config.toml
n_layer = 16
d_model = 256
n_head = 3
n_kv_head = 3
head_dim = 128
d_mlp = 1024
vocab_size = 8192
activation = "gelu"
norm = "layernorm"
norm_place = "pre"
norm_eps = 1e-06
positions = "learned"
qk_norm = false
attn_scale = 0.0884
bias = "qkv"
tie_embeddings = true
parallel_block = false
init = "uniform"
init_std_qkv = 0.0368
init_std_o = 0.0457
init_std_up = 0.0526
init_std_down = 0.0526
optimizer = "soap_variant"
lr = 0.00586
lr_mult_qkv = 0.7
lr_mult_o = 1.14
lr_head = 0.006
grad_clip = 2.0
warmup_steps = 200
schedule = "wsd"
decay_fraction = 1.0
decay_shape = "linear"
final_lr_fraction = 0.0
batch_tokens = 32768
seq_len = 1024
doc_mask = false
train_tokens = 272200000
steps = 8307
dataset = "wikipedia_en"
Each number is 500 + 40 x the weight over its row's rms, rounded and kept within 0 to 999. Layers, rows and columns count from 0. Numbers have three digits each. The size before them is the row's rms in percent of the matrix's.

# layer 11 MLP up, 1024x256, rms 0.0526, rows 642-847, columns 160-191
102:479474581535565468530441567516508492479478485515526458499501530496498414538556489518461514525443
106:534534524460524488455478471513505473460451478530489476531537559485486571544526512475548501494474
100:531497500572472550475495442427519429574489504454420530469446509463508546510485405447501470527543
098:495467412463487521446479528475477484508495536525533521505461455551542485551510491591527482565538
099:560493485490467466470437427488459543524471456509509483527480576432482445543445502447467457488522
100:463481552534552563444513472436407541465425519469457522478550496530509434453504543535499476530506
093:503478518488496510504527492494459480520469541443484492542566478530465476531511369500509513541449
093:511486514480485485512536463480512450487435519503462539488473435573486487545521535538501606527535
100:497504547599480554487527501444473494482395462481510481478485581534484439474541556477511528543536
098:496525475526493525492475489516502480538502468480510472470555492553457533487464443525493527555508
099:517467463535422481505472416566530518458479502548508547477484563516562543479499483523492526409519
097:490478563497472573522533483479520455448479414495547544463490512466448527506577547482491476554490
102:452631488529447522475563533477510528446557517521474420488622469502504533480484486469540553548491
099:458487510478496495492461505543458557555506481497519409494440521578562442469527533581476530549466
096:502503526563512545461425603467519514541491563562491551438534507576470495449437508540498497498486
093:542448482529549515450473488534527391533511469500437535527541501505441551546470411522507466534479
094:572423419482589510507525474593518465525467554480536496578452545503481457491445449551496489486495
095:502517497478527439559608486491502488524526466513473598512487544482518458535484500495564501552546
100:603500511528464518410464533538516493492523502537507447461502480492508459542464489514498426634464
102:550556495501567435504514462459530520505535561507562441505470504474471496477474461581491461505582
102:488455498477545548433556454533472458530559499444502523465462508504512550497490500480523562541535
097:580521421522525460502467566494465531437473524547517472526506474533457426535521495468532497454543
099:490507481527467525505529491532486497467487482510517545466523516529507521544557518545523464469453
099:492567499496473456497449460561471539482562489488550455466444459431479454520537483467473473543501
094:541501455507462523583491577513537496553467441421483550480438455501527552541458533499481515533494
092:472490518462533484438448529499473520495492541486508521544490498522546477589468486515522412493513
088:485432578430491478496510454512511502563442414472543478441479488545561550489434507454494512447567
091:542464530490466507461537475514492495518391518488517512494507487533586544516478514528538525513564
100:481522475562499441454458447543568469401522445560508513486530506438448505499535426407545578415517
100:454459488483496477518522496486533454545514493488484491477559548490472409499537447559512462553516
100:512504477536446502533460488522460513482501579491583479524565484471474459526505424483535504487447
105:512580481485526475552443503446456573554489504512555470515387479530497525493484468506456481504504
104:417538561455517540460552423491459484497592544511517516440532499467525487490459504548529497496525
097:516477488545505564556490502473526542561546481527483511513449532531474521478512582487459509562451
098:544515570496495517505496489470543553510442529479532559465527547507511503516530481519510514568455
101:476493503542470518441463517444482498505475533524507502539472520508458474423475545575426476554547
104:535464538517491524463534471499463565434484531493620435510457494539538528501512485521487512513474
097:483499488472426442510556495538494478600563488511490556536424561518517579521496567593534454504553
099:548512499412443487519514502531495503509492508536421475508509526475415523538517545496434567492604
108:440523471486472525514430531434512500564455568554512467473501546506465482498475514464488487539574
093:504535486587566546558491481531510501540463504501453464503503547496462560439543550502447538499556
103:532489545529500473467437479550522502457504489459528459555562522486444446496538458468484514454544
095:531438508503505484436491468505466470402542501528557496539458528532486466561473550423442491457538
102:518484517496546487455486475527463537557528481489478518598596496507536595568467425500497425496464
102:443495505504567466540447491492450456515511481500476467484514543512481569534524501519449506516556
105:527548499476546489502504471549579529498528529512453509487536575479483489381483515516475440471469
094:499521478444511498551459487566542524481590481497415423535545510527516546545528514547527440537512
085:485503516498499483537560459444491490505519509533528541509410515512486476510524566494502568485439
100:542523521478522569537588497526492551498554435408506514499446569463517469409533554435452494507455
097:529505509478502494470481496532443498525491544509410454470483482469501498514415463453438432509511
096:505505409530541452455480617569447516486430504452496464550477422530484526514559522535494520547541
091:452509517465581544463497509479469558455513468520511423494545522486514576456508517489447546555512
092:537513437487499497441498491476545483469540528500524515533514598521427584487482522591535521493521
101:509449489553512494463469502501521486502483463507527530498515506492483523557442495514542503579428
096:548523497441513478587479485503523520542520445416492557523516460467467480461460527405511526524483
102:499553523518447541482461490524493503570437558511543488467558547465623432543469426489559511510477
107:464478527441498431472588468594493558432464503557581516525502472490542464506389537483471565507519
100:566526499593543501488534504468513459498460484554575480463490505553460512452533454525475510516553
097:508471565533445492507423517475453456486479514521516535609467472523538491579503529497501436504546
094:461471473501488525464473460524470527527493516456479405518503555500482496416433484496485504499472
102:539529551467497420494514486419502499461423547519549524502558513519455493500558490496481477497512
096:469469508528471557459487524456390446398534526509501421531464522557448551474521488512522514554549
098:533558483502541427486491553488461503511449562545527499489597507448490466586535592521613504514556
102:479494458509520444430482479493550454507463542565503523561438531520484502521522415483484551503549
099:479523501533541455418560568442420555539469539507557511481447521479470452522501510561556501500537
109:488481599462525506519485479444428460507539505533536483501455526553578579515484483541487495487484
102:496543510460540494464486413481507461503480521479567496511498469423513535525524499514516538483522
102:501525499554508479465454498590454543438548580531598470451496569515538461516522491544484492526493
102:467543536546426511502516549525485488497475449497497588515541454546494469430469514466493485558496
103:494563488461496528484458514494443564461567493437437490493529549589544588503631542520547435513495
108:482484474476560500463488391407511502505429530464553482509488480539491537518481442475537535522519
094:528518483449478528516471441484533527496474492475464609466513559476550453477538502570530489464544
101:484553532514542546512455484494451518546523561506505525449501451451568496552603519511517592487476
096:451532512557506432476463508476472490490511542501546480499514506576475499504484543497536468518494
098:510527481505509510471553517567513400469545454486451531450490527469454564488531507510484483504493
107:545493516512546437497564507458533477488539506548565453487585479484470475610511453511565548540457
101:456492464468508434496494468493534505514516474634525455499483504519550527465529448524512493478503
097:441491466520537463546520535536521496458516532492531520544607426507513519439441509492512537626500
108:588492503484484479549554467485473392533529559496495390586543521552532475534500420516496442582532
107:524483463419505579515477497440534526619546551516527485487445478513544434486533439480456512493475
089:536532526442510518506489496450599518551538477552495429528566461510496551531541431496525463534504
092:495516533507485490559491524514457507488466499510457481522493541578448536515550505525506554505515
099:555549440509526526552565579441441474417421431467490473511508505527559549502489473506548458536500
105:493458442525493460472473453490529568468482499498574507478492469487523527521435554437491533447510
103:446513478550501523541433565496508577476523442499591475522553499509508466507506514545476527536452
096:465544499475524557416513552520478547459460493545488526499505479470509504505542538512440449521475
093:472392534437514546465514488547475567494500548513467461524481486493496502504504545486531567470404
094:417467532503504480544530539468449494502540506528504469467492470497474467512479481531531473539517
098:505487547512597473527450419477483536538480500520471519443473509515490492526440488528480496536583
097:513498479492512504515533465491555494482587515453493425493547458507508521436452610513483513469583
098:518585459475529490516494519524457459468434491483536430428489475479529523577448504554452474473504
097:490522521435537499506497496531438558511459509519500509582513501531549506486559542543532427429519
101:541409460523476498513446528584542437487488440502524452493515491510541490494488484510428523542524
104:469548541504509480464477414562523492465530492524530532499579491475503469521465468468474446556483
099:454399521568573505456489521502490422498545452551541508519426551573478448437489579486468595447503
106:529459462519587542489487506592476543464514453603443492434472467527476505533522467495482520497568
099:516490529436483518534533439491529441536486547449504453570517575520496473496514476508483439529525
104:444513460500487504516591480433548417515555545515572518504507504494477539534464527482449463516553
106:452534511583465579537539506390431487412432509565551507587550404445476500571519500504462460492458
097:504499586458534502446457536486520477494446538582524558532568529433490569472530561497534450489470
099:509488496483587530453525501540500486538536519520486458487530527546544511493548562448573530532474
107:538496495552539442384450495507537484467535523434452484521520455471511506545574522525458436483510
101:510478560535556395525511532512493503527469482579490500494450487396505478479441484527488364484556
093:545522510479512475536499470447504548423568509567517606482441448477528488518575517504493516524581
108:527504472473526526546475482494513499516462488433468491425481452408462473454503501514464508571502
104:492542487496436497536482473487498444402439543598538428571419448505498486555539385473483525499552
097:458530584510500473420513523547526522532509447503524485468490515503513465515482575469465594599561
103:485453597478523454523522493521418482488515435450449471489554521539504513509454496555453549550490
100:489485432443576492442492516543468432495519528420505555503503521511533471484487501529538507553512
108:576422483543559578503513453493549450498590524494461469544505526588464487450502493480527505549575
095:451499538485564551498522576545523488528455552464525463568576533512575490515524469517474444544482
102:448524494517546521511501502538480489517505464508485564459507499466483531474542464467551530510498
109:467411565472561462448512504515500461506477484485503494473579499513541500593461524515533500515575
101:553519478475498460536471484539493510522467541568472568531522538500475409575557576551494464464564
100:593512441470490581476492432529517465476477470470478464491502538493500505546426488534540427456516
104:447524488536513453445549445498437519523468504525472522530542461514426534516490428473557556509473
101:472463512488505541484490513464504452483407501488532515484455510506507542562498510408526474516489
095:565469642500529495499449504531486401486585481465496544493492457551515484527510454533414450417486
099:479509503457503523528554500511565410593444482512475399482484477497530559401570579494462552544567
099:491500543458506498545426451463482531559500473508456501502499534482510534550507509513530453470507
100:527510516542503457525491483504442476493504518491539440550573472516503450474483516489502425527499
102:490546524432571597481496475521434457477646408550523458478546551546491513507536560467467481468531
099:446481532457530498530511401477467494452503422490557498454483473489468517473476470390499536523516
099:545574407467455539549513475485424488558474511526490441541576545492493472473482500509444523580506
099:426513448495511483518537518571495529557438490496507541533487492459514462483448479537559575484515
094:497567586541534489512442505603505483516451451560486500513494503518455540472524469432545547504461
103:483457485604502475555512480518438519510413511513511434444473565424469439494489530494524486498521
098:528448438514557524482463434566497462450499419433479512470488547532543531376585460586467524461428
097:469518500469560454544511511452498473468473536548491500517494525556506515535495472504501503461533
108:522414487422523490466524513514562469530538515471555583500528499511499403490462449479457515501521
094:466453480541453523571536528430431538532462445543483549520484555534511498453510533560522499597521
098:527478492529587551536502521510528474518531550488480528529531446530441516545460551457520504523510
094:470458507512529519546480645462504492477420470505477458471539559481489407456490523518521543526469
101:501502507531498568483505516458442507488508537552515443488517543508567526424451473418555490471488
099:543581496452504522472474481507438500444537534465567466521488531498576535536535507516510563460469
099:493483545489478572511540456535557469462448496406508466524498524602505502514510528491505520518532
094:483436522474484511458573430523478469508465464409410546519469409467512506494448462444487522474509
096:554520576505541489491455503481522466490468515552466488475568506556518527502503498537500508513510
109:506497512492500542475468457480380527481507434509516438458545541431455561556462496485473502478505
101:525524476470449487475508503491534527492474467424446474447559595498528516537446505532482460528470
091:558564495489501483504506451491505535525510559500414525521540544523464561488515485528458484502511
109:481476523479530494433480476506452535517519464429522537517516482499543412494514476490439471519427
096:432456595438463595437449470472540546537499536418437539481519450542511509480494427538519565497517
094:441411467534442517449386512483513641520492478433495533545503502518416491472501456495572526470492
104:454479501564526489561521488497500508499508534502509488513512496474484450465468483515497455532542
101:597564459492490537501474438507517456506525490554530464495512491459566517535523394466463536558499
095:495473527548487482493547480444508481531445399551494499471487476469493531506515524509529457470470
098:527567519571472484484497494462625486427478518518463503507545534499483530549460471532484571518413
099:516560444513489419465519549521503602399490417525455470455504485510601611592494479429547505517514
099:515493523510533524462558446497456500485483550505566495500494494479535471529507500484487477423572
101:480485505505493535463484495572478488510422480495485474512520495506465497479504524505526543549540
103:518469517526507563504536567456500486548478558497475484522456543456518516597438543569514518512526
090:566441465482535504518551525454479487526499507468489496541508565495512542510474535527432494419516
085:519459561454498425534547457506551501570503423496499521490480514524492518493488487430531483452527
093:556510472556525439487467485483509501454474475541541512495524501457469527549510460584470500525519
102:502497447452550403498557465462513444499471492495491532508469525477575574616529505503488500472432
098:446501530550585568458526503487490431474523555547476489520516535420489460459448526512487467457496
101:511455461423489573509514501475422456473467554460522456516504547481477556440508467511467501546468
090:531567493477518510496516489449509471531527416516464447457528436531519581601503474525509478485446
096:588401531529497428483528562495488514516457538462556506498473459491500540474568480463572534489482
099:543410577530488502421550530459497437507470467536499477497557477556456451507503520523493553478451
101:432467527565545538482541530481526521488500519474471565463519502527519543518455457503508488472468
101:501533511517477550385449523544450457503500450555549495552453475515460522451460516511517428476542
095:460498473490511460538513569492422452461472528463494515458479485515483512502466456490470496463589
096:547509510478494597505440539523485493471465476480524521533488542490484512501565501454479488452492
097:476458577479556496359477487534476494426470475486496420537503454550572463456448483431443466506485
096:497520451494487601506472526489538538478438488456487519485540464483490453421552449507542521546462
113:518478537536503550529449487486542477513477493466455459532487498510476528596567478440533531462504
099:527437528443482524527454552460533439446438532490528504469492556564507467461540512499478410469531
097:469532453419497486518525480487529516506450506530534447502532428533550505450512466540496493518467
099:531433443518557495458471453526464477502559479517477461461487550453438524512513425537489541510534
104:548545474467581583467527540487483606503504503522490512516599551536527516485507466467490448426448
099:481473526496510574467569500550517457441439551524556450530524439597504491496471418518579490546495
103:453466489507515542555567483493474553479504459458539476460505516490512545500541469446488492506485
095:508494502502484518418477488468543529446456480524534532476512554524516462489519495557489524523457
092:493509496456509509517521443494464473518503492461486508508500515564523540529511558542501466421478
098:527495475449461530518488515511504454480582434495472477542532502478406489489496549534458485508547
095:516530485508517469520583439536453553498564412552456492518464515479486471561529506466497523540444
108:510526451521506597486477455531631495467569453505523541547571471504485553528505501465497452542456
103:534467475529484523438554451480553503470459534509474505488481503434450495505441471496544541512437
095:492467463501504548420525538563480528487507525503543471502496466497561531507509541496477453507508
096:562502589552488437448466484558554418592537518517475576415493583555508517512505488524547458481547
106:616434485510521574475549555503608582498517478443460524500457469529437594521549528559471517550461
101:566553488442496499528519440477505415460427524437550590556508516490581579516473463547471479561451
099:552459526486536463531501474430524449544468467567489491501550491502505502496443470474505482553461
095:442473501476544480532505508484455496616513563507503538492516465489442485553455467522473492554503
108:494485521476511432484490497491391523486443527491529449596554541501581497475501438470493599500535
111:521407481484491522517547510557577510471572515556503473504495530507550450476585505508493460510457
093:455500527500531508496518547491449514503558462358494450532484510539468451504462490537523514497516
097:474460431461474417507533483547520449518479530500493523527440436561567520415529470433466485584518
104:532410533541541495510518467487500488514495483484487521507574497513551509502508497494533451542472
104:456566489456490542438465477497563540482487455455467478527581539545505518418446518538448504506484
098:429519495555545461468450543517498465486460512585530431519503474465500538590506421499430553530506
102:486501530476562475467468479469431470504514546554529509506529453461498454555471513478478432452621
104:505503523453520532580432511493506598509523480446520487493549478463515478509494523508458496570562
101:501450489453471463548431491443518507534518494496498469481537554533492460517504490469572506489533
099:492469520553528468504502503503527453484478490481507496428504475428407522539495541522599545498542
101:538573551432493433511544479477491445454452489486520541557543481522560526555491601483499469493464
101:526523478547528491407565479522483481481533484457532491499559450486534513516441483495556539542477
101:543467528475508582505508588457528574529563449490512434516507532587424476497493472449481471524524
100:526490495509529469507480535476553491501536396596467450533495522481601537507423518500495540522537
106:474473471508465504475533475537527486468617452518435490496529575512569466436547462497509439548504
097:517507480531503458530514514532528363479507449457437498514500468506554461447525492521487550438593
105:479484441575526482501502512506463481437575484519565451565485551522492527485459438421434473509473
097:515548530441527524419529461504441538475582499445520463407478496426503493512538597445534467496535
101:571534480482535493543440448501522470470468489496462493577442516543579514441568454487535563537487
# layer 11 MLP down (transposed), 1024x256, rms 0.0526, rows 642-846, columns 160-191
101:496505568499451542445462475504484508558508495536502459467394433555494483472512497540518513566517
119:524499444555554487553491519574566534504430479494535485495497484496475459500433499543526528477591
100:443437544576486483500498467430561469392496557431521424470457457495499463513525415458511465477538
095:496430502436559411533450521467510529478529492491546484550498456507486505482507616493529449539480
103:504426525413534417469511459461568403479396499471399546450480551489447507367500527484537565530467
102:477472466442516541488437531569493522502513429515521519536414534503513476511522466487500487562524
095:396492471510525497521459426492497514439524523521551512483536464566476514488527477545531501524521
091:486452479512463455546524484484456481544584489529512451569505480473532552425530505504498429504557
101:477575464500534458472543529527467546495491586499510563485472421504461534475486488462515494426496
104:528521396485416541535492534512488521554496516464506496525472413459557454511537498568495505485485
101:452563480471478491530536463513492500472574463564559463552490477483490506525430449532525453493423
095:550525536473445436497526498529581490555511622573496461505481421477586548423550450479508578544489
104:503504548526525442447525477501533435450522480563476590512521477567482511495461501537555456506535
103:533516470474547556484524510510499469478511475446486458504551496455466445497483618499528479477529
099:502517463505528531548543482465511480414519408477513440442464468474534460450440432411583468539504
093:521486465521525481487603531544523524561488481469473463482534527538546550514536529496474478500442
102:581549490441469523554469544406497470441465533506466489438433482499538523514490505583484559599509
089:523515479548498540475499514506449496453514499494551542534546463498414499481520389526455557509488
101:482479459445531459458509459431559472512545450535469536482470511530526473548511469500417480477533
103:484532502505496603475525513456589493485476450484526441468496522458498470566499524520467509454528
106:475356451481523470448496491434546516464521580505466512482477515487524490468457429494500501539553
099:480537474462584486542530450479537495533496595535502480500527459490486488499468539532589580472487
096:484448525546511478487483480542534496512515475512434533578484488557463529401475433514519483419546
099:460507532558538539483452531501477427455543509528457524468496574507451539567399533491460572594521
098:536485543472518481511440560520525539504505497461467457511436445532437487579532480520523521451530
095:579483474493574476498528557459466432511564527462447415549461520491455503470513517486417462502518
087:526523461452495524539475485493479513451492436496467464520511492537569522496501457463459514449477
090:533494544541554489468508466481495464495446507486425561500496572547498499536513489550493457498485
107:467506448514506543515498517492481476436505461477497495485542546445470494451526541490486506475445
096:533503461453461487504518523449439499528502533516575474547389472473527457545520522505486424467524
104:477483544566502558476534513491575458490488496493498494483498455481522527515499537496510516479440
107:516429477496473471577524484449460506518443490475509448485590498482488537493526557460540485521485
103:512513584488515507480517380465545505519559530526455548531502518557497427490566531501572445507424
107:496481459467563548517567517506529491428529473472521546446481509505463534512497574557498523457512
104:484538518496481505503483493514510451514445507510575469439506520491537524506526467555545471496482
098:500515467462497502536427539497564593497478498537522488508539482482501524531502466498537550447523
101:486555502496526515526570589580465494543498462550432469495558479513552521457525444435515517546483
094:530444499534508485433508491455507460531565560572446511516444566518497506536545538494482388536481
101:475498430504450562476422499499543542542531500454554539520498419515502545490456526548529478483524
110:582531546523413377486579477474507459444473462500455459542448434535478513475508574443554497519489
099:464473457466540516490499519483482475497476433537497471506486481482521516523470454488511493478487
107:473539592479471478440461540558496474461471483579581466481516502523418548414474482528501469476486
097:526528491559542529526522490510467469568491539585489493498428444511449494497483486492480518407477
095:464548527547474494453507526560505505514434561474580486503500556463484529532429441489484451523507
115:449539517478492510498481403433537476486527441529483525486460434463484474481477478519419539473577
107:470539457472549434483525528587471422568420532490524423500500509481520534488476520485464453436473
098:479551451561536493569418531485565487553485513523488489432478468502513536591504530484511540430489
083:507444502533486542504519547558495502441503508408486469524442513529553436487486551504462471562512
105:504539499520521483512455470505507481547477548488532457553472457438547455510559513528528511446511
093:498425448518519454514495477536524458486508420494454423559507492470465520507499512542489500554467
092:565533496496523582507503605387469547525481464512546450496539582447463567500420430554542519521509
091:613476523548471533484511554537528463525578576454414486520451568528565475530494532601530419521452
089:435444516485436457533474464530501561545487547543504454513466467448570463479607473411440571487472
100:456555421478528502531460481483494492472464520552468474565508511495510455575500530493531508513431
098:523485554479511528512488482533524443527530509492518545502440508497401517547500516462438446436535
103:530431473482537491532487499501429490521521514505522513490541549437465558529550476511432512592473
108:547432540501571534433594534493459506401495464511468549445541553533495453431553472464488569433478
108:517410452461426414533544472433459530548491453520507524518530586543483462548434452475498523503502
093:475477509528570478467468484534499502520562517511528520452523498494484516576434487405491570524531
094:520492505572518521535445490517507527445410543509559531527425473555478594540536466457423529532501
103:480554479492486478431511544518522477494506574450572600444453447494523532481466515461492466434484
098:564495470507585441462512520477483537523491484498468461474552451499477504507472495505399504517508
107:476528476503465563538462451640506549521408547489443544581474486478478509502497506520436543546513
094:414576520523535493535459532488414489498484550535477469480480563455503479494545539464522526499461
098:464476486567555473573532483569581531513469564545506470583502526439526484474521503480503579465430
106:449460466435425548527531479362460524509409439560482514569524463542570496529499411540472472517500
108:496517495485473530483485426568478596583467518501491480490452543479560482498519502467521511516536
102:452612495554464479546481551481512444547457463457549545438573440492544487480515471487518572483466
105:482533488564541494511542568601573489587548524496506517497443486466456473457474446457512466552542
095:531449521521457520461480533462509539469529388522533440488495433510515473580427466514486489497473
110:409498545489520458502530489544406426513516566512473521509465505457597503441522476448527551402528
093:571496482503491584460507517513503549521481494479479505576426460426504565486482400487438542569422
088:406550519586513436448503439507581517449528502465459472512489536473518542520524456522457507493518
095:476504463497574504501534574493567470602560460432525497497469476560608475506493492552498485480511
102:517490459502527508501501513527453509538520481520501456567520489434475490483465554520519500597493
111:521489461461496463497584455510477521459468477479475571470565475447549517423438478438509500473486
112:528491533464442461570498516474550497497527554543549485508488478444502546486547596503523496475477
099:566498462527476540513495484447482503528483477566468498418448561518477471554573525490455527520455
105:508464470400569506521494457545497488481534410450547460475499474513513473543550530539467543524447
110:519462529488482443499474459424563511469516546507483504575499544575475520468508400560468488476479
095:499553473463507514484554472461479532553440385513538483533476537518453459520535445446520456438497
089:549461499543480506522538472488506499529534448543510474522481507450473456499544496541514466519436
094:545552445457507441439508482498517455403497492511500497442543532536529506490537472469513445559509
102:569574509581523483578522442512438536545521438555438469532518485510560498453447445510453514515571
097:483536490506513574568463419462541448462481566534524539545533525491465418502486539506455506565467
098:498501529518521480504557536440505593556480510434451489497541501511441489522466514550476450501482
095:546556421455538473470421531436497493467494467473530488440496469545556587555460499521520369493585
098:526563514559490475413464466474569510475503501493489531437474499488424487449594440494564516530522
098:500482422480500592569521449424511518489528488513443561474599470482490570484538425516441494457471
102:472500464520488490497487478454479515498458482527464482471519404489589481514549604460499542527473
098:392517583496427519515501468560483514559535589511509525563469539487538489497522539551507475464534
101:517558542568521540484537477485467461504488494479490585441501544504487511579539465510490571493508
106:532469510511500528506545442525470528512400514480481443530516489518469458542473537486510518502494
104:531521612447458485557486452444546494519484513457447522512545443510490485411550542493486461426530
102:487474545466547527560436479507501479442548532450508469521516519459483471507504529558494458463515
111:433569466505498453419548423505463501507469518534464516505459458522450446437476542459452566555475
107:465544440436486560492513524525449534494510470495488519511436542464534486548427467541557454469565
095:536517448570513474462415419427509598480522509496567509468475569442525417501466548495505499543524
108:483460478469425496539480464532398446508484512559446478524544495523506580461495483519477493545492
095:567564472523499484559443544521488484525488453437484434500528519478412479560498465543398459513462
094:469513514542497436465490491459501518493557497463472500558500539524491514501487450483432544501433
110:513505495450487530523487572558527475516470518482490494479461488461467442490522513538515549555464
101:441566428481461516480522483408486488536510517490480428384532522542393525548496566509532541451535
093:454446464429489556472430469500488586456503529506479522517497504571526502500518453480483475459417
099:494510453503501481497479429521468481472444572484467500559484497432483462493451521516501483557514
099:500465454496458474485548482534498520529561512515534478532543445499472491497457514510539497520458
100:423515505500521505480498466572478547482507472569497489524547491509474483511532502510482520449521
105:503549472477500457624533540413501514453518524441489564455522522439572470570507526464548481469538
100:482472534483457540569523485480460463506413424454450423508466601554451497563510561497489507481504
103:547450606548520566493478517481495560561473493498519461511552474536424441485473535530516458538478
096:469530565512487514480505552524514490497549430429465499497468456530461429513565478471430516528497
106:556457502578563431501510541549501566464561540437496455465506550603532459473514521496486556507524
110:453449470460495503454487563509525485435436389468571489586509476526558475556451507564520499525549
092:428540460499480489482555537470449494537483502469506482486461508524496557474566557524418472564498
105:523478488446527488490567536472469435456488533523514556488489516438514504444573497450575530479456
102:459522427503442513535536551499506423484467477496501532454503494528496571485394479497483502496493
101:549491554547457513520464539481504548414502464417537445466522489499487461435406465526437556431526
091:443524451517488482561495473526496490545517466524491475468455536459626482521509531465527510526549
099:521495543458475514519432461450491415527507512535466510481510430496467558532477411484530519526491
101:489584530531536493517487509503579501418482552496542501471528506459533524563553473564414476485449
102:487504495524515453463530535512596467550513485484547527496570523495544484447466481450509537556483
104:533533530473405543524510519500475479518471521509462524401545467535498520512508468496455498481453
099:541430421556560444437526484528493456553533479477549487489464561503494457443442498547501516488525
100:477480508484487434475453532496499573519501498430503489492499466498498478428439578538487509537509
096:523466508556492496589530514459505516529517470479484522548495591473470500479575527535477578530445
099:556522513541433477496464565460504480493432480560484541525459462491477552488466532522544455552397
107:428485500454528517479407530520451516572501467514507377510500426455515442526492515432563502476522
096:492489518496447522518453464562450446498534470573455524490518481535396463490497515549562566437507
096:557553502488478468468482461463494514557476436566557544440456568466393517522503490487521512544505
110:471455476511467482532513488607473467526543527496473461442532483489504537537538471493479519494430
093:477542480542525450489528515543575438469539549501529481457444408439469482504458542494482501449458
103:526494571538462474496534448502479525443485498457540487532528529538413571516566420544465518566470
099:520558541470486502494524452490528472481501541472520501587438537533478489489418522541534459426419
104:511439556531521465480484467451564453543547496449518545449543556446455482461530512502456448485502
100:514527482472478470516418507583526480515432522542516498489500482513459465463477552471519506491537
103:526578501564565508479498487471470458496473517563461542508413503465525490481474479465502486500442
094:513562429459559457556514461500454505561520555494514485528509457494542490566487539533497513497501
103:536530467491479474495595481546547420530484481471515546581437498443520410496475478475517478550491
105:467433568472559435477479507559492512481493482485488449506444510453486529410440517498527447532474
100:499488495542508528444515500512451487543479582542552512420500464538539474566519555501561477453411
083:513454509537533410557468501469525508513537430445555453500580531529506464485501463455522499517469
103:491495475482505486517457460540479453532521445529486527557450480475430546499492463566541463515427
106:511534496537545444535581437471503510545500472544453505531521556567518545511464509522467517541413
095:510513539449499579581505530444548543577474521433455502478465534467507498417530521442514508494561
105:488486508509520523449475480542462476493542556490535514533469551524503496531488576506549507499533
100:505506512499539544487525531485471470484507453536496512469448495576484444482453625495551437563485
089:509530498496519470531403477457608493518525535493495476474448498495486403496514548487514490530547
105:540466507450513514488454479516485440535496503504484516515506477530454481633422505476462474592479
098:532507588441546463557492511437478511445528455596486519498452520583492491523514476474507522441471
097:515529537448495444523419416421538453547517487472463497471467516533521579454553547505519520489482
102:423422574517493465525529503462459428515518557565515458435505495441472531486454504536517512511498
102:458515469507446499551464450466549527429550524555482522466525538517455528567571550550519508507445
093:490505502537454479508486540527510477506467431494483551453471458515495573581574467432498510530522
094:465506497544445438492476513581533524497555475570510491494527429520526457552439534490482514546420
095:481425485411516492535470594533505569497578527483527499515469410466586522504536544476577422459543
099:435563433475492483448439495473518546535547489505563487468602438496512600585452506461491517561545
099:535532531405468522512491452435497499571492547478512561481574459420494462485457497535461489566529
100:474528519515492498452537473458430487470506513520527517487506570422466523530456472488562558481534
087:569474532517578512547540480444467488501491515483585516530466459427497566443505532527499484468493
095:445555490518516506480504512517492525562457460442515494505480482507487509555513524542464519497448
102:502555504454430500512484446555510537533475545486467595493524467488458527568477455464515529502499
094:493564510537466531530461519481548479479491554486517465525486504518519451555494498532518553534490
100:514430452541503421487466497480484516490497585509496510511514557514504473516477482473474456529523
097:440518488466524437503513541488475489489598536466463503490553539518514469557508461501484436460556
093:453493563476520421529554530373535448492467525591472467486443510452580441465427513487470466485613
097:518495501439486600483484573536575540452612501505509502510532539475490488533549456508515503456446
095:555428443446477438524479547477573451578522491467544495511470485488540560505588463473519447448442
116:437527532523507479500467429434536443492467492440474576493443449426496495492509460529552531489538
101:527516443469566533523565523515449560545497477518560510515477524556457497600523493507455438469463
099:474493513564491453487501561442451521497493473484442496496449447514506537537472527483501512450508
103:446523544501580390469551487507511524470465479493530525501519485548457538512452444565529487490499
101:516475437564505511461524568523489465589493594487454514503479470482423445515495538510460554540539
103:515557491471515465453503523466505511501502509497507499482456532497464638432519560536398494548466
105:527546478514464561441516487465575519501493463551496557474428450492437471513544340529556503481482
100:427527504444499422488524468544453522581554515487553557524464492481516529456490512491507485608437
099:465432486489506528517423512473564546540519441526468506586549584525536498497564492535477503489507
101:501501550517422460475506440484528490516532486568496515521513459526523530521470479508515540536461
099:569442509446499479437519489558502475522449523494457533479492493521483513487526495491451462511539
103:534417540479545434511546485496457498479566541582534435417425483436441438467514479528561542509528
103:432405550524513515576500441522506539447458474542474473445490495448452479506553563449503534451580
094:491574550470530491562450509459501500498549483474501473483513468473546505452529507515461564542429
094:541454477443536552587495528466588616445565476518548584567497461459516523534524504452511553563454
108:504560461528508494506430451533504506570399524465449474484420506544513511572512521557567524455477
103:547459538434499448557493543517524542467488487528501500446508518461511446502489529433462496408477
103:519457510473523489551473499523477464439474447507500539476523497549462501522460534550499509463487
093:529468420440438545475470502499478476514549535506481555479428454530582503526477555433492511456535
111:522491467493496552505518540437567511453488413527542482499432518493524501556559477554453410523485
099:471491514511477572544537419523441511529465491506501594517495523480522561546492476414515526622467
097:457494458427506533546533498510485555528556465505447485463562497456526489484422491539469503432472
100:508538474457506507521484464601532528509553527500568492556527544457433587486528478515524544521558
101:492486513408482437516508429505519570442489465460555466513514499393544502485472497549542466534508
107:487542526496454487481508464430492500504494491454494496494526481464383455477552514548427548543452
097:418478453525521450481539457573494518416411512519462501456534486466529570463445504525482494477511
108:492494544488458490472392544537539502553504536480416526430537529521483480533463477478568491452484
107:485440473496487397509521459508481470557463483401571543543457471457462538430520522533501497608505
103:485511499453516570521501492476422433517548466533467454520518474501478550475426506448561495540479
094:546513467508458510485458481549533504509473397456534437498525548485470444483651418501550501442473
094:474550554520510470485486538493444526545512524535399444552471484448497549515537503582548537480468
101:441472492499508465576516495501457529514528474546505485451584524560567532509527475562558556465489
102:505519474507486446534521555508460590509425520465509472513516472517507493452507518527517449544449
099:498466418492510531481495467471528529549531567520471547461507518497518508514550492421502558532538
111:499439523457482508411527503549460499446550462491556533419487478492419463483467495607460509525505
104:550489476522483482545483531512531458563487552510450551508538515566478539554546469429482437465465
110:495488514526498518488489430567581488606443543497474567578476533525503551486532485529528500478551
107:514521494511476445484495506530488486469482557463502600494459508533546506491540476554533440508528